Each number is 128 + 24 x the weight over the matrix's rms, rounded and kept within 0 to 255. Layers, rows and columns count from 0. Numbers have three digits each.

# k: layer 2 attention key, 512x512, rms 0.0195, rows 175-255, columns 192-255
# q: layer 2 attention query, 512x512, rms 0.0225, rows 176-255, columns 192-255
# v: layer 2 attention value, 512x512, rms 0.0308, rows 128-147, columns 192-255
# o: layer 2 attention output (transposed), 512x512, rms 0.0258, rows 128-146, columns 192-255
k175:104129122088169145095178136111097144130080227110041084161118092104133148115197117144053144152075101116126134110145121130197165132160111208140130110208091100084114107089223089142180146082118126
q176:193113134119103135124104089128091141117147088175105099083119134146117131092093132121134160130115157144141182147172070115091129139113136150096129139138126139114146146118130103106154130096146178
k176:133228161089177088192121107120118137145138042156118114148143180109120104112059146145150165087120128129096156119124106149103011131051151093083024149078130108114154219158106160176058133139156101
q177:167143087113091095226041127108146128083182106080183164122113123194024113132137200181151194121082118014211107169124052082133144174124064095141134114117081129177084139087166143145127141098184150
k177:092150166094091133162154108095157132112121177113186125144146137176135167155124141128185120063111155176107112116200147100105101113112177164134180165126098086182130092123108153064127131112117110
q178:142140135127089139112120189143207117134149143145197133099168059143125126129125109084125152115128165111159111088037040093126136117139165081156129140122202184142127139153127117070116250141146124
k178:093142137137217091076118100090122145084142148090104122147106089088160175142117136154072112203132132147127136136167165118216176131094099155126154104212150075108089085103144093174168152139084088
q179:065133151150158123113143177241117077089144138103153130141140154099188105164139066197212194154102121117132122153087136213116135113107110134124139129126088136166085124140155135126129129127078080
k179:139083146122088156173136103112056153120121145104118165134118110069088126097222106098094098182152125085096107143135199095187182067198160129149161108174130164161173106098127103138149111123163140
q180:131144108100094126151127180180148133166136127101071125091141094084137095146147148113167145131072128103127161128174126098118139125133094128115134075142073112107078130103178153190135136134115087
k180:133138122104155106155128097080119161136124144157111127123160138123121102068058144141117160098120168137117165145118130119099051097121142137080118137120136120119198118161106184161049156126172120
q181:062110143059082109113156134162107187169117129130124108093224101066161175138106037066096107133194180126142164126115189155130118059139171159182137151148138121166113123068120144084113158137146107
k181:169094107181178133107141154132106083125165131075104149148102131146143130136144114156101108162146046088123132121098113166129179132140084117119106121105108171153151158163135126148149131139123160
q182:180118075129066135127095111160118129098106116160032066130128130077155040156134105123134109125160140148172099169187129057129149151124130136089125113127110119198098138072116122164119051139144095
k182:151135145094215127160122141134091132187172100142143174134150153128086117100103108160153185098154206128099136137115119147086070097115164115078107152118083108104170126130122142179130165165148170
q183:075119102096165129063127170099183217175197141131103109170132104127163166154073085167088122117196140084165123121135131088112123063137116116181144122119128227132083141047103104036118188118116115
k183:116150142130151145125097140103111079129141184112099164094115145104082180107126084065070120187176100151130141122164117093132136143140109190130072119159183113140091166146195116158160148100145120
q184:137129126187143148072115128125208118100192112059174166110211096168127134097089092115051121092087135122111081109104172149107153163109076143154130104153182119169136112174090134113118106158107183
k184:097159134109147156067101164121163114089105134130096053120126117100132107159225114098159071235146092147079148102106108109152189103144159144208145086157150170212105153082118139102129080134137131
q185:134130148190106119159093150124129123127075141171019095150000150210152208204129255131066171141160130101084060141129124164130135114125110095108130102120099137162108116080105118113124100176109145
k185:048093111045178152130191054140076085148102203149193124160167113135073103120147110101112145122105134168112137122194145100103185180245173193189172163136134123077098133167139171057177076013136099
q186:129130136140126128098134122144092120192115136137105163120076119130140162142128162125114121121101142158114176126103129122110125159124132118097133116122131156120129134127093129132154133086139156
k186:130164144099132089178130094120115141121123093176118113148132170119111085100062147141149169073117157127104131148142114138080062124105137113087088145089118102118149146125132144177083115123139095
q187:189133150129106102158161058135092088123091147151112152099098141103151118100115129124108156131114174170159158155082100114146114160125091134097134164145073126114120136127148126099121115084152138
k187:136162139114158113182127127113089177125138055126110127134142155091121097111073144147158164137139132114080140122149143146121098099077158073104124092166138113117196143129086093203102101166130097
q188:141148094073101137100061101138249153137081150100111114160154103120154088109115088127183099113173206118149123137233090127146150176112094136114130126121149123151179130088134070118114157100107123
k188:136164146123138112097148073082147102067176063069144139127129100115082212150151158090156120156149100074082135106135138136163184135117174155128167127179140165141072147117101113064168065092133131
q189:148111082039144163096100145177192122207120120114115107142210111088132020110139121152255181104106151159206060143199107097141130152156143164103116118131174117133084138113106122206133133169102134
k189:199169125173229103132123126051092104110139092110129181140158124137102112108020143146130135064126182103088117146081092178118073128075148110103128133090059110114185120111136126070151138154114164
q190:132142104154111169147146092142166128019159125085167113125131088127143142102109100234151197112130147067164114214157141128117132148101123064083132103117115123155128145079138108189117050183126151
k190:151153127065073127159117088146130158112115052111177122118119161110121137161109142119204107152156175118032098114218136101162116136042154081136155140131095075153098097132075161136144062137137117
q191:199129120085109125136114145180143177160157124105141124077229133159138070088087039065150154126097117110154182060139121122111130101145056255204137154137074145176078115089129123132120132064135176
k191:119143126172141125155136123072139119120122135156117144129162118129130148110101140160121098165170115163170139143070128123134114181192113082077193108122112201148232110204065154110088162115138115
q192:102124138179133107142054067107102129107098126166180107143048139160109125177133229143125153156142063125087107091167102181114116133113113125107129132108141112092201122157139107178145092094137109
k192:095119129115081134133133112110178133113105192145133095131131122157136166121129127097143144043128147168175110103157120129100089194146165118111151135065132139116114125112144180107105141067124124
q193:138118170153112150184093206117102090143159118111119179093174114090052141095155118104099149126039115164071139106075121091113106068148213089112127144140109158149090132101142172161129151181094186
k193:163118082098170150096180150097165110152084152123126102157092122092184051096084127170107159141026191134147152112098099105144091155171091081128134104159113078101211092137076136201091130115137129
q194:127112119101145146145146180124169131078153147086147126138160096141119142120138128129124143120122155084120118155106138165148148088127153120180111108138158136169125120101096145077097160189088143
k194:141073116154119152087128132163133096120127130068109146123097093143134141156169092113090101171104077128110119119151138111165214108144101167179121128179143132126105123137155109102226097128125139
q195:051119195095160149100115129102122113117154143172070140153139123088135096102127037176173139131108203109148106151104094134143127065131173124117136145129147115120107116064129135086125138191118104
k195:208096119136105167108168194167051101145146127136131136137115144100123135132193072124130122148124118090144117133095148140119174130195090098139107107168124166119130138097156053200172187139120160
q196:154127114143220113085123070146118138099188103135082160146113112136129119076104080135106077174142176158152188112127161047133144180120116130041126070128119106111135132137106115114139128166074166
k196:136167168096111098187136125076110157159071071173129127104143185168122090120054180139165165049095182173138124159108092178098051102127145126080096149140102077080136106124145131164095107135170120
q197:121125112140151096096154101158087195173179090123107122131147119111149127108098126195095131121190087096123153151119122085103110102116115079113131110122067105122127140127118115147139064132079159
k197:089142150141134122151090148091176130139083115157176139128135195159122104125094167116192144073098205159108126136120083134085081130092147099091082128087107091131120125109100149140074109108183127
q198:189124153153102099160136092152073129129125135155100123109082125143087165126097176143079146131113144175122123127108106125104100143150137124083148171134103133131167115108125110103149127100138180
k198:122154137073143107173115108091112150144135093173128113163150173123139064083090154123153153077111158120127141130138097152111050147150136081102153148096116087120159125155100162193072108129127082
q199:076117115121075124064125173116153141153114126113147130145181092093173142097137101124097114123165140097059122128104187109152134055113138099068122129145166107135143138107144124130105172167122080
k199:150141097112116129069153139150106084150151163095124146125135116124108178163199089115096098177087126103135123113110137133159199153179128119194116112167132147120072109112132097065145114135130156
q200:071156103155027149134143146154134100088193108157135146146142083152139099113154091115122144130147080079130110154072136140109134155110109131170129072132160139176136139140147122081100172137119099
k200:073127106132153117132130075151195149108108133076150101114090085125106220149210115089089079152179133147088131108167141095174196131131120162162179125136130164139085119117127159113180059119113122
q201:077109154162108169092173045225097111168143125134195195132227136148124136100053046087082129132146109109077174167104163170069095168118095225168145174128062175126065110121169118071109117111116135
k201:125129090232098135176124114155150168038119094135110077155101120123187077130167127113113101132218051119126088149189127104129145159124094103113198108092141174234174170136133188185180053124146124
q202:115134138175138092178086115083190128098134136100169146150073101169122140187155255122136057142141024136108091116096071100151100063111163087145126170139107132090142133111183115038121138134174084
k202:096146148099101137078146102155085116138115188159125121119131104096121170146120072077059177136144123112148148122166145092091183206129128177199123102123172130155089161188119176087109166053091126
q203:043136146171113149138181145099122099117135133137090141152076167131201144096195102207182107120088144082165159161170042115135126150121108108084118097139131083093107139033173121031149101114144085
k203:160086124069111106180161096201058152139121131161165130108112101109083138166115171139119149110099235108154131127148158090126155122175128007121137157127146133078105081141094109176146177149151148
q204:078134144038111145065176137064102163106119117098103100144192112143190077121104000190129142098175110084152183125141100141137107153129101132123127096124199131151161138141091100088129070112080087
k204:078085141162077117165125096170185104150132151140167089101077085147097220135200097077181125148167158153152123096135152100146168147147173150164133153135167123087056104152178168123188170108120115
q205:143130113163095138205128104092206119121105139155151120142071102091085218133144255133059163109124129120072040150167173179140138120107147133110126164143106116105189128102186117123108124170099124
k205:100144097142165139030157108111151106133130131016105140123135150071116160127153155081060119159130096107069145100182132116148165115154126096176141095154140121166104163123144127111145059059109148
q206:181128145098098177107080085098097139132079138161051046113104107161129137151141131147126172132166135108140118091177111109106142131148127121099123114124107172165169147098125109133129115084151166
k206:150129141127190089191126155087107123163174102172132174152147156121125080120053104105157172104149128117119163135121127119093050148087169137093087165088142090094135144167125122182126121086125121
q207:124132149063080165178136187166073121217111137112096132081191077079144123183161117122099169083090173162168130144034105098122142098169198117176141101126044220176071127110101163160150127155144077
k207:182103143164192117137136160121120123117143158184086133157113136144144043075034055147206146132087160118128178133112126125095035076113082137118105128115144061099196112153111141196100191124132111
q208:168120099141125130162155084109166172124077129129055083161109129078166097155128138184127145129236122076090067177210138145157119087111141100132128089130129092153124145128120099179093040177158107
k208:088135128136114137070106113134128081123154105051142173100153105082104182147184097099118111208148102097072101118128148100168214151113136115155118110147138162134084151120114092065171127150082148
q209:185137163171067134186171121142094109137112100201084107115091147139109153143108163162140174128135122152130120097142089129113114128143125078084145152104140134130175154119105106140146114088111169
k209:092176140094176109157095111110154153123119133204133123138122149106096110099083156129161153090124176130127146145146091117099051170115154101088140141098140083090140126150102152177025146136138106
q210:132131140133061159166091131142079172075040131127079061123066136130172152210183204169137140091148048140117058128146180213115137124132140148129113113135128109136224124121133118139132112134144082
k210:108086113148173110126152080114136103160148190143138157144135116136101115138123109086132147142147134113157144127127122107119142205208127140160203172040136164144117137157062146102122110073110145
q211:087131124186162176123125167154161122100250093105234192138196108112120088115165090105231145110047124129132163134140083133110147087150159237204127125141118115099067120087137137177118167203129100
k211:207147126130117105132139128137159126161074110171134135120132128107170152081101174155086113151080155118125114106111097160090070141112097037061108110062125173171152107174119202171138143118109161
q212:164125135106138129082117071138094140165101105180074105085060095178123150129110119098083109119124192152147160123161092083134113183146130119076134161137117155155183134173089119140138091102154180
k212:123123153124192080174092112077160130140131100196120079138151160161140051108036173166187145048112149173128174121092063145067008134133164148071137146074119091058131098152157190210099129118128131
q213:176121095107154135154144152075161108126159118072105163141133126113108187096108100097090123162071164135105180095045155126140161099122186118146117091141176119114112104119114145090135201167091174
k213:127145126139135131101123170115107124123088073078136162129098135138138102125145163114116104138169119128147123162122160141175161112139060144129116122158097122146134126146119104163124050154114127
q214:141120153161157110080143095121077153158148135165165140091123192101219107082123183097108092151151111160099151143111126165131113156116126135116138172124070101090132123245079117110134112084118115
k214:061129143192132118153090102101138147156087098158122148101176158163124126119051123177168139063135128186143126097098106158068040094091151108088106089099134109171187118088194124153078162167131106
q215:181136104158102153162090158173241071090255138054079138063224025111116069101152099110102119138098158139128132120129185052127138078140166087173123078141090140119040132059177182138131105202155166
k215:167143093066215140090156203072113191162113094158044082150112125112183054108082107152121122145074088145124192096053075151139133029080114163067075072152127096165229165173073110208084165176148144
q216:108118103094167167162162178134136120144139151099111177172135105126134177145139096147141123155124104117115104101094115162135131067136108083157132121126110136118113106115102152103117120145130120
k216:149056106152076156097154143147110097128107173104124138110107120129140152139211110107119101149095104087122128158136164118160184111105090157185097100143121131136103123137172132097185145146136113
q217:136126114164135117115086146105092116114143114162106108120062120141121167168109173117126154123122079148142107099130092121113142092139126149103135094140060141109150139154140105141153145105147133
k217:132186167085133107179131121114111138161102103177131121135142163119108100109073155123163168096123173131105174121139124124079052125079146134131048150059151124131144197155115167155086112099131094
q218:105126131098106166136152088144185158128105134128243093133192110127095107144061090166159149092127162107186134197235034164112115162147190201164135217107180097130114106124199113077138153118126124
k218:096191118163118103069068083152112110099149134071103173103101094087128173154178125144066138190096086106121113105180137069162165090125083080079125098182155194124108146135180146112138189117093115
q219:078134162033091113151184138129104166122082157104235106153249148108100117115096087211138150065152174079150144168102179214121136177108148114186138170112194146167121123093122142107116163070144081
k219:128138098174025143132100138174143114094158165042100166118077087090185166147214049106150115231161028076129059125158175080202205097127106112149156112152125166151088151112108047116146136180119114
q220:091144157168118122109163152163144130161090123212122125180074114138084130199108057141227116184125099122141157123154035088136156100145115126124135147107142135103034115151210130149132126162114111
k220:109119121093077120073111117191134142096082211131185121134145143094066165127242207132051141112116156077164107176104168095129164231181106186162134157166156216113131086110109125049147176062143145
q221:133127185119184080138221127100123103190185146094159233095172148147117144120113099095070096122048223128153141176060119122122113192125139107148143130144111124156033119169075173052135138169114173
k221:157124069129065153129145185169128116107095146109097088123085115134188053146163063193107125128056083159095132147100155118168175033105081138157043133191083089082193121114195152126110168167158089
q222:173119128124137129128112134150082110120138124135136155119107115139120167099106172106118155118083126167156135111100112086097121136119135149116135164111091170119159142142100114125148117094152128
k222:137199158108140104188119107094128154148129104185126109159143165140131059116075126132156146086146177132107147141143101148086031141113130079104081108097136085117127164138127148175033130124127110
q223:169126103105166096144122093120131144129143110153116125142103143142074095101093132124103093123087109119130177145162096124113105198121094152075135172141068129098120129121157106108131115068144176
k223:108140166110118123182137111113135151154110110158136129148140157125106091107089179138140175050147175127153133160160109125088044145175158094064129133090120098108144120141111163195110113085150104
q224:248149144149153079159084090121170089133223165114119197148094123095088103050123041049053013128095179231086156155119167113169076105108113132095107178180121126077175109112101149028106121133172116
k224:144113090099122128141204147154092145128134082091063104124110103107165179145152136142079132162127064088129153136115151159166193145152088059124132066146114174132106137137127081191115090183101123
q225:091138124054147170149082212171146097141071186135112073141136127072084182140111100103255173135105206089189144194221105149137132094128079169144117095120119127145135119060167101073144229119101127
k225:187152134129153133113173062204019103083183100103183154124124098068104171125140176111072150231137111079099138110127142112163189167121115067147175154198185170113143143134054111073148092135149093
q226:094136133177120141104182097174150110163096100145069160110179078129127124082101009072069106162146137117091104078210180104100103237120171141099121107144074120126161123170118123161131035174164137
k226:136131130127197136107082127108182124114156060169162058129168150100147035107086127142172177052178129147062156118088068147071092066089163137156078146115131107175154153142126149141155120148112138
q227:189123135162119111124156096133080122174125112098174171085188140127127077119127121122130125121109157170160185139055128102131113182120103167126149128136061137116079130175064137153140082079172103
k227:132144138148154111183105129120143157111129117203127113151133115162151084112085148131203133070172154132139126146128096151067057138089134069105125134080128118158185129118100134178105133171130115
q228:141113108095129134143132086099133126119119119103180102107096098188156159160150190146138169096114187120179182136101127139142160115139169157132124170117139148137136142124086133124138107114170134
k228:141140145100162109137129151099103132124141154176077144176127120167141105142072151130133138113117118135111153113153102144062075144101151114079120125110150100114132113141087145171105129103111136
q229:166120085084117100093144120145110127124155146096143134097137160162127152132094088091097108120097154136178135121124161099121135116143102156151125150129166116151118130170108147134128135053193122
k229:118170139108090137172130145153100140127125123161149111125130139122153079098053132172157095111196103161114151146106141154113088147074154142103112146110126134129101125107078126150068117172126103
q230:115124168172136091067075114106103121093104116152080124123049147111131144119155153100067078135135142171139133150141171111125140170134141031067128075122129108145149127170122128118155146145093144
k230:090087133073173105134132097120106135158139099180173077125147131163123098120086208177134146135076215180145130107085101126159108109171158160125201153162129102074111055110113139144123083120142129
q231:138143147171085116063086116215138103145090122084140177128216139081102161053124072024109093157112083139150168063105230118101154143119088184161121102165154120167089137178118131108129168146108128
k231:116193090116165145087136142088149122086158134092127113135123095130136128141160184137109069208164140121108101154032104146178185135140139058139157112149130170185138097096064082092058080166123183
q232:073139114205074126095146117168162130167213128171143157152137078155150108115069093126164114156133086110149132116190078105124103122129082146131145129121140081098082121109183116134146111189146087
k232:080098114100142149128118099139113154110076176130182102098125142100114195119220159115100118138199149128150125142150121129142179116156106134141092126118151193128126152104160128116166173095132107
q233:161126177121159124132143131115075102129139133150147138093059160119107172130116126148105176103073130158122149131098072133109093138149158121100131138144092165054165119150113123112145094103152158
k233:113161144093132112181124106131114167143100096192128095144145147122137063100065150153167158114146170143128153121137121118116033167092132101121107135085143107121147146160107116202062147123111088
q234:131133141141082123133051154136113131114136123150096121092115090148094154142120166083077152148133172173160149129137113086116111137149154143099157161132045175153132121069136123125147118106142160
k234:117071166126168094166141080071121148176123108208144078149133160152129083097085145127163134084106160137149161119137073126096034162205125132095156143090117104115195075167104170189149138080121101
q235:198124177104145119148096141056153157152111152183107056136092154136089058159138105137126161110150132111101125165128103129130117189128144102118127103129140168109070132154097092157121142122170163
k235:100153097136119123094145154129121118127138151140130165138141096083113172126175088127113124222142093108177127112101150105134156139208118173165137140209173154120134153119164109138177134055104086
q236:091117125087108171044144169056157134211106146133101091102103111116185064127138092122145207099119203054105116171200144088170159099127168207124122080140144059046101146137111135161133131136152101
k236:197140123152144103145139125163098118138130087145143123128184157140127112108043125162117136090126113188179174069101101162028074094100135125128062136117152099136108142152188160149148181112109116
q237:129131115159136095107177111175077143156108119163132074077117143116182107110112109121172107139118127121123128146188104147105087128142115160083129156131134061097146142128170107094136114053154147
k237:112129149109154118163080099136153144099162097169135115117149126149120086116055144192115176052155171144117144131102122120091044140094150063070135140077145126123145091129118166177056121150148114
q238:119122188168085115092231128115087074151132134140192179111127164149134136101176161122163173139084067172138210093076128099106105198145103088109130125134121149054065126195157150174156133155162116
k238:125159079085149114174129154153071178163072164154105096152136124098120096136087151171104181131130165120159131145142113125129106046117129163152078148124148102088208166124163110131095196106120109
q239:097121129053147089063089110132094165142068120146167044142118148132172102099116069130132099117182098101105160121172170143146133173122105183088128135115147147133105130152125099150105108104161140
k239:125106156105043144178135072126182127134203116156166117123150110225105139142073146145193124096156170177183121111111115143051075143196196137146198154073199114087088092094102200086198111082141104
q240:142122081126146107082095169099221121120210125114113164173146087143152109132141144098090079141114153114099108092108122089152138084124132125102113140128151126139128117114140124092112140158139138
k240:125057135140137131095145124107111113187111159103109156119109122141132184136165112099090132120146124128157140135123127129132155135202126177150122109158129118117092099126181161120227108103115150
q241:151134144046204092105064135081153145099220136146092105152087098173075145161164092128069151139142146122148115131124144080150131127136122149148118114137150152162120124145108131106115143127143180
k241:158060134126119150133156182167106095171117172124087137144127112131109155119157133075106119140139076120142154114120131139128160091218177191168149128142119160098083133134168100120194110092114094
q242:112127170222154144143186093080124116129087135120000136131140144065149131166132125209118118100157224163107070137169157179121114199115166063030112161122196076136159133064098142161125057131097137
k242:118107100058114125111139173135114098123156116091154101146078114086145097135230082136161146184077113058117106139108145132224217054128141098117111086212094146105151140100116077156149138172160197
q243:212129113132106101144103125124147091135123145134082148103088097146134174087121199124097151141114158139118151058129133068159129076135084075101124154128069131116139126137120133132122138125136212
k243:136124125110163119148162111093114115146144086112129116146141157132132112126082140129138137095095120118084164122112098133121110096065157136150072123170155078107148162147130106144140116135152099
q244:137140107134107151156163161154152109154148123086101175112182116114122094099137140071092086153099136101123087175142122091133138089116155163119116138137111115140114139145111172171104118179126128
k244:139133107118107134079110153141156114135107208104102129101128091136146123156126116124100082140067132164158127130096129142117152156191090076124128114104100115105109065123122151075050158132116164
q245:206125182142161122144117102124075129157102131161094118064082144106152170131111140105094148120127150162133167089106107109124091177152150122123133173133084141126153117166060107134149077075176162
k245:109132133110174086176117115092134137164130061184129093135158160131143033094053155171174161084156162136111171109098090142104035113097151115083126134121146119107205174158119134192097132128122093
q246:142125150133137151032140171101222177138148133143051159099125064170098177109135090149096205092102220077151112176110145072093124186121101130074129100143213150120193112160105101163116181214166087
k246:091150094164172114058142070137124080118103170116102048145150122081137094147166131084106154176196143154083144118120084122193187179219165084143155122191115127137048128038170103183172065093084146
q247:217126139156116183169061105069146109095084126135087098136009139133058146106111255182111160119099119113135071152243118140132149174124121104095118107127134152107178115144106135141133099157146140
k247:135163129111152111116167106117160140145137142138149128146158145157125126149090151128151157083093167151126148117141125131100062142127168125089153131102102067124108105141131116163090132075091134
q248:055145123119043090100228139180158127060126150153156076172147132105127114110110067174141144145152117134150103151148184154122117080128107095114123139110228104115134118115209109094103166098101119
k248:113133114134102144114082076184117138097104152058107155120103109120104185135181151095072141136163099112139138126155140118187189155141102119181165131178128174129096129096121064116167071116147115
q249:125156141161196201161052175173102151147120140139100135143074102136160056161126163161200196111083126094152093114124118171162116099133134118187125120145099068082207117112088135160136057125174091
k249:188090096083117102118193130126034108146113131161111149136159128162148167128123101106093123149121130136089158122118134119108126082116106133120152122075121154159135160188134144133091165143108091
q250:225108166051092188244132165065121131142022129123000070064189106103110092087121131125148242095073223055142114122221106142137124159164179155062125116117088135161217142112093129142150099164145186
k250:140153091132235097061155159132124118207196112144129150131129111126174063125052079160127143142112149122087161097039094110143087133169129057078116165135156081035189103187079115168043203133097143
q251:133144156168119080117093123124118139134145114165128102098084125083129099093124159121130163126120169168106145155126125120127102163128146062050140126134116130091170128122151094134131131130120130
k251:081092133066170109165147074073107167146143037167134082150158165133119094104072148179141150072129178161126158102153099135151080111152135155094149141147157108111164101124123143199167087105141121
q252:162137113104139136145205121162102099143158116157192127086075117208097128137122179098097180124088065142111173143080124121100102195131091111160136161138076140105089117255157158111129113099125152
k252:063123126173150130150092095120167175090108155187082065155167120175149073136053140159127095071153135185140143119175107119085069128110160226122173125094163104157168118099170159158109117119106084
q253:163113119154132089119134077147115110097122146176138133122096146149131181123124154120085095147109172196151188110143138105148142153127135104098129171126098099150077122126135117115124120115158171
k253:172146148079110109162130118111084143182117063140131144138131164128126077118056162140165177108120125109090120149140090144123052110072147107089114133126121105115162142136125088180148109147138098
q254:066116121138105093152153129106176161100073115109153124126187121099118125130131164121075138143192100117089094143104123126143127031126166131092136110131104147139127130102178123179108148157090105
k254:131146102150139136090106136129160117111133133087139126127139104099096165134154109121107102143070132107157118103144156089150178187163116122164127125173093153130109090156084145105170135125146169
q255:159139118231122095069126094110196146145153122144089162114034118188182144103135089100141080148191118090112146094155105119145144131113065119133120083123162067046099130119102095128117146137193101
k255:108124154085130110089135109115133106067145087133182111116189139142134198164167189154121091154149105136157126146080110172168169142155128119097145143137106142181019123069163135093181094122087137
v128:142119132128135157149147147132127139149153128132161116132115148120121113105123121169099127107125138132111116142157122151131118128130118098138126093126139155143117128175138127112132131143132146
o128:109145117115143126117150139121125091148110117146149139129162147135128148130100107142148184147174100132137138136179131139164138191117157169121129130104123106143150126107118132109128173187145111
v129:156125112132135093120083148085116151097125124122127119122134157112137151125106102175115125111119113119156146164106155110114141147123144118118137100120132123098069132160131134163131136151109156
o129:083119133129146097153123142167118118145119084123130140131135140134112143082156154142111139201128105145149126110117111178117093148165155129154140156134085127141098107113115189151167090093128153
v130:179123167105147133104148138077119088146158123116111130116105196116107119111132125137145167114131157117123170129126130144117128113123126130117132151128132145126153129131139123121129132134113140
o130:124139126116156146139137141082159129131091119071141110139140153156148117124162131127120127152165076108177108110175114112095117190153137120169129120143089108122109111133113138165128150126110103
v131:110132106125114154145138118170135152165117127116086127140105129118154111137099137121156121135141122145114160084143086129121135113127143127109134151133086148078120127087110129179131138109144103
o131:163109122160119135142125138110115145128076138117100113144126118088123109157150103115146095141136115077117156146124163086086160115087114152146120121106120090136149106116157144054099147142136116
v132:146132146122154186134189147164102112107132134137134137148140149128122134139125137195087150126119109143129128136169130125122137111116122116118135118134142095079106122111141132152128091152154112
o132:134144095163101134107125132118116082112108124119116119132128148144096113104118158132139095143117099136141106134116151145136123167125134145113125135110142127144117127115104122114130106130155089
v133:142124153104113164116187121084122148166138135149123133083148147129139116122104086095124154111120136131091083148164097072131133140118115146134129085135165141143151129165127120128130168105152156
o133:148132158095121140102133131101089112162138132173086129128142132140098121156123127162130142104115145165102061095122077160181114142138128139110110123132115130135136159211075135171128108106139120
v134:142118114100142099135102102107145129094118129122140113149119102121121117137146131179170145127100123141134079149107160128130140181119162134136133144124082130121163122156136129100132131113145143
o134:122141158143067128147127119171130146161123110119153132110136132144127169119151111169133116140073130150118082140161093159101077074153149078153126141124119109127123172134171121155142129111128157
v135:165125152129134095104082148083140116117123141101129129113130136130092126100125146104105150119097171129133156144137140105118130140131131101131125128141166149135120119146114129136135118114128117
o135:148169131099169102154126114114130119090125123128117145115152156139133114124138136137132125126121147147132155123128071130119115195147154149139132147137126195152124132177115169147152139127133149
v136:135129121107189135125139118102116055165115134138189129146086141156125141166131170091136160142110175118105113160157094154135131126128140132134121188132103139120114124145112122142132108133186131
o136:128087146160137128151109103090124105122111166148139149159151122105139166146105149138126079098101138129077133156116119140130114142143093117140079144153170123133111117102137128119143126113165099
v137:091133133147160195115105120144146113116146133142136125112138147152099101155117135132101111117113133097128122140137114096114120148125174098134125145133089120136129131122137126112128106140147148
o137:117139143103160102119101140163115131145142115141135105114125167133154152110092104123147104126116115162113088175138088167143135154104129124149123150117141163111131136175150139136103138129137125
v138:136135113123095064120034127088158132152114120118108134115144093158123136108132089107125159148097170100111139114112110138129120135126123098119130142126140137148116127123109128138122114127144116
o138:135114136126134116117089114140123135105187135156129161125131151125123146134107124094179101086109160090148138105121149144158145119079128105119145133131179111165128112148169110089124163136130125
v139:149129120156116105097098134098131129127111122122158126124141160098097086085103090120150149123120122107114139176128149105119126157128100108132129155115126113140105129143123121141137135125110148
o139:106118116128117109110105139165098130120145120122130135113144139144122160139091142133142095143102091165142155109142106154181106110121138105112117164159135114167125105123122127160168104130107123
v140:168121126152161098108132116155142130102100120156118120154112177106123123146115121141116133129145129135157140184113147121121109114132134104133138129132086117129125138134113127222127125155172154
o140:111126110129118142139103154145140128136092109116099143128179132137157113102154139126138090155125130125153115132124126162137136136143149126128129138161120147146144096126156142165137136092150116
v141:148137120142162143127152144130109119156119136143116119124125151119135132113133146151153157132099121111120130147111115129137112120131109136126123132130130154110127126130116132050134132148130118
o141:121149127118140149114158115152112107146133112138140128132136147141124154088095135165135149101147144114144119125094109131127113161161121123114133129106093110129084148108151140091138132144162120
v142:113126116067106104121157104145117156130146129124177126127113161121115139142137112100138114129151129122154141139155121096128135143119148129106135141136113133154095125118131128136125130161147140
o142:114127135096174152132122148125141136136129125108151094104138150115156086152158135126130116100126093148151113158115123175112127141158122090098151142136131103105138098163095134175110119072125114
v143:130129111154096132118094105115144126140116130134118128149128117133117135112121134149117085128153098121123124111120131158129114132139132113132126143118148117135132128139142119131128115117098118
o143:104107146147113136104048117150110137177133126101130149137103134103125170112128119145124123151120157157118103131167133154120111099157136100166117172125120140117117100141155120115138145146137152
v144:158134105134109136132096137135147107096181128128151122140096108117120131170114136117137101133145165115161124128103138131127132100121152135135133097131173138108128128111113133080123125117139162
o144:186150120114109128099091136124136101078124131137136154127171133147112094121153112120136120151123136147133129145084113102120123105141161172129147157145103158153099140099109148147096152132126106
v145:103120124141143097133155115119155143168110125127154124140121116138119180096165138079099099121168140117114179100131126158133116136139103120128131131129129099162113139119112126121126104134121149
o145:074115162101107131114124069122152140144168147155209138130115142125155133176126120122117144077106180069139129120116176075087109175136090086134088091143137102102123136123142097086150126130107129
v146:108127127147172204142161162184133131100141124128149099117157093120166119125161168147145148112123079114115086107145140138109130129134150126127124116122169110100140131135139124081116147134101106
o146:072112117176133117118162145116120109125123133128157138118120133133098118140126150160130145155114118130140087114103097063128169169150147115140138104085077129118174122088127085122140084129125131
v147:139128138120131110121109103092157098160135119136127117092162148128111174136144112088121182116120122116121132151127133116125148124130129142118135144122147141144112131146109131082128123123132141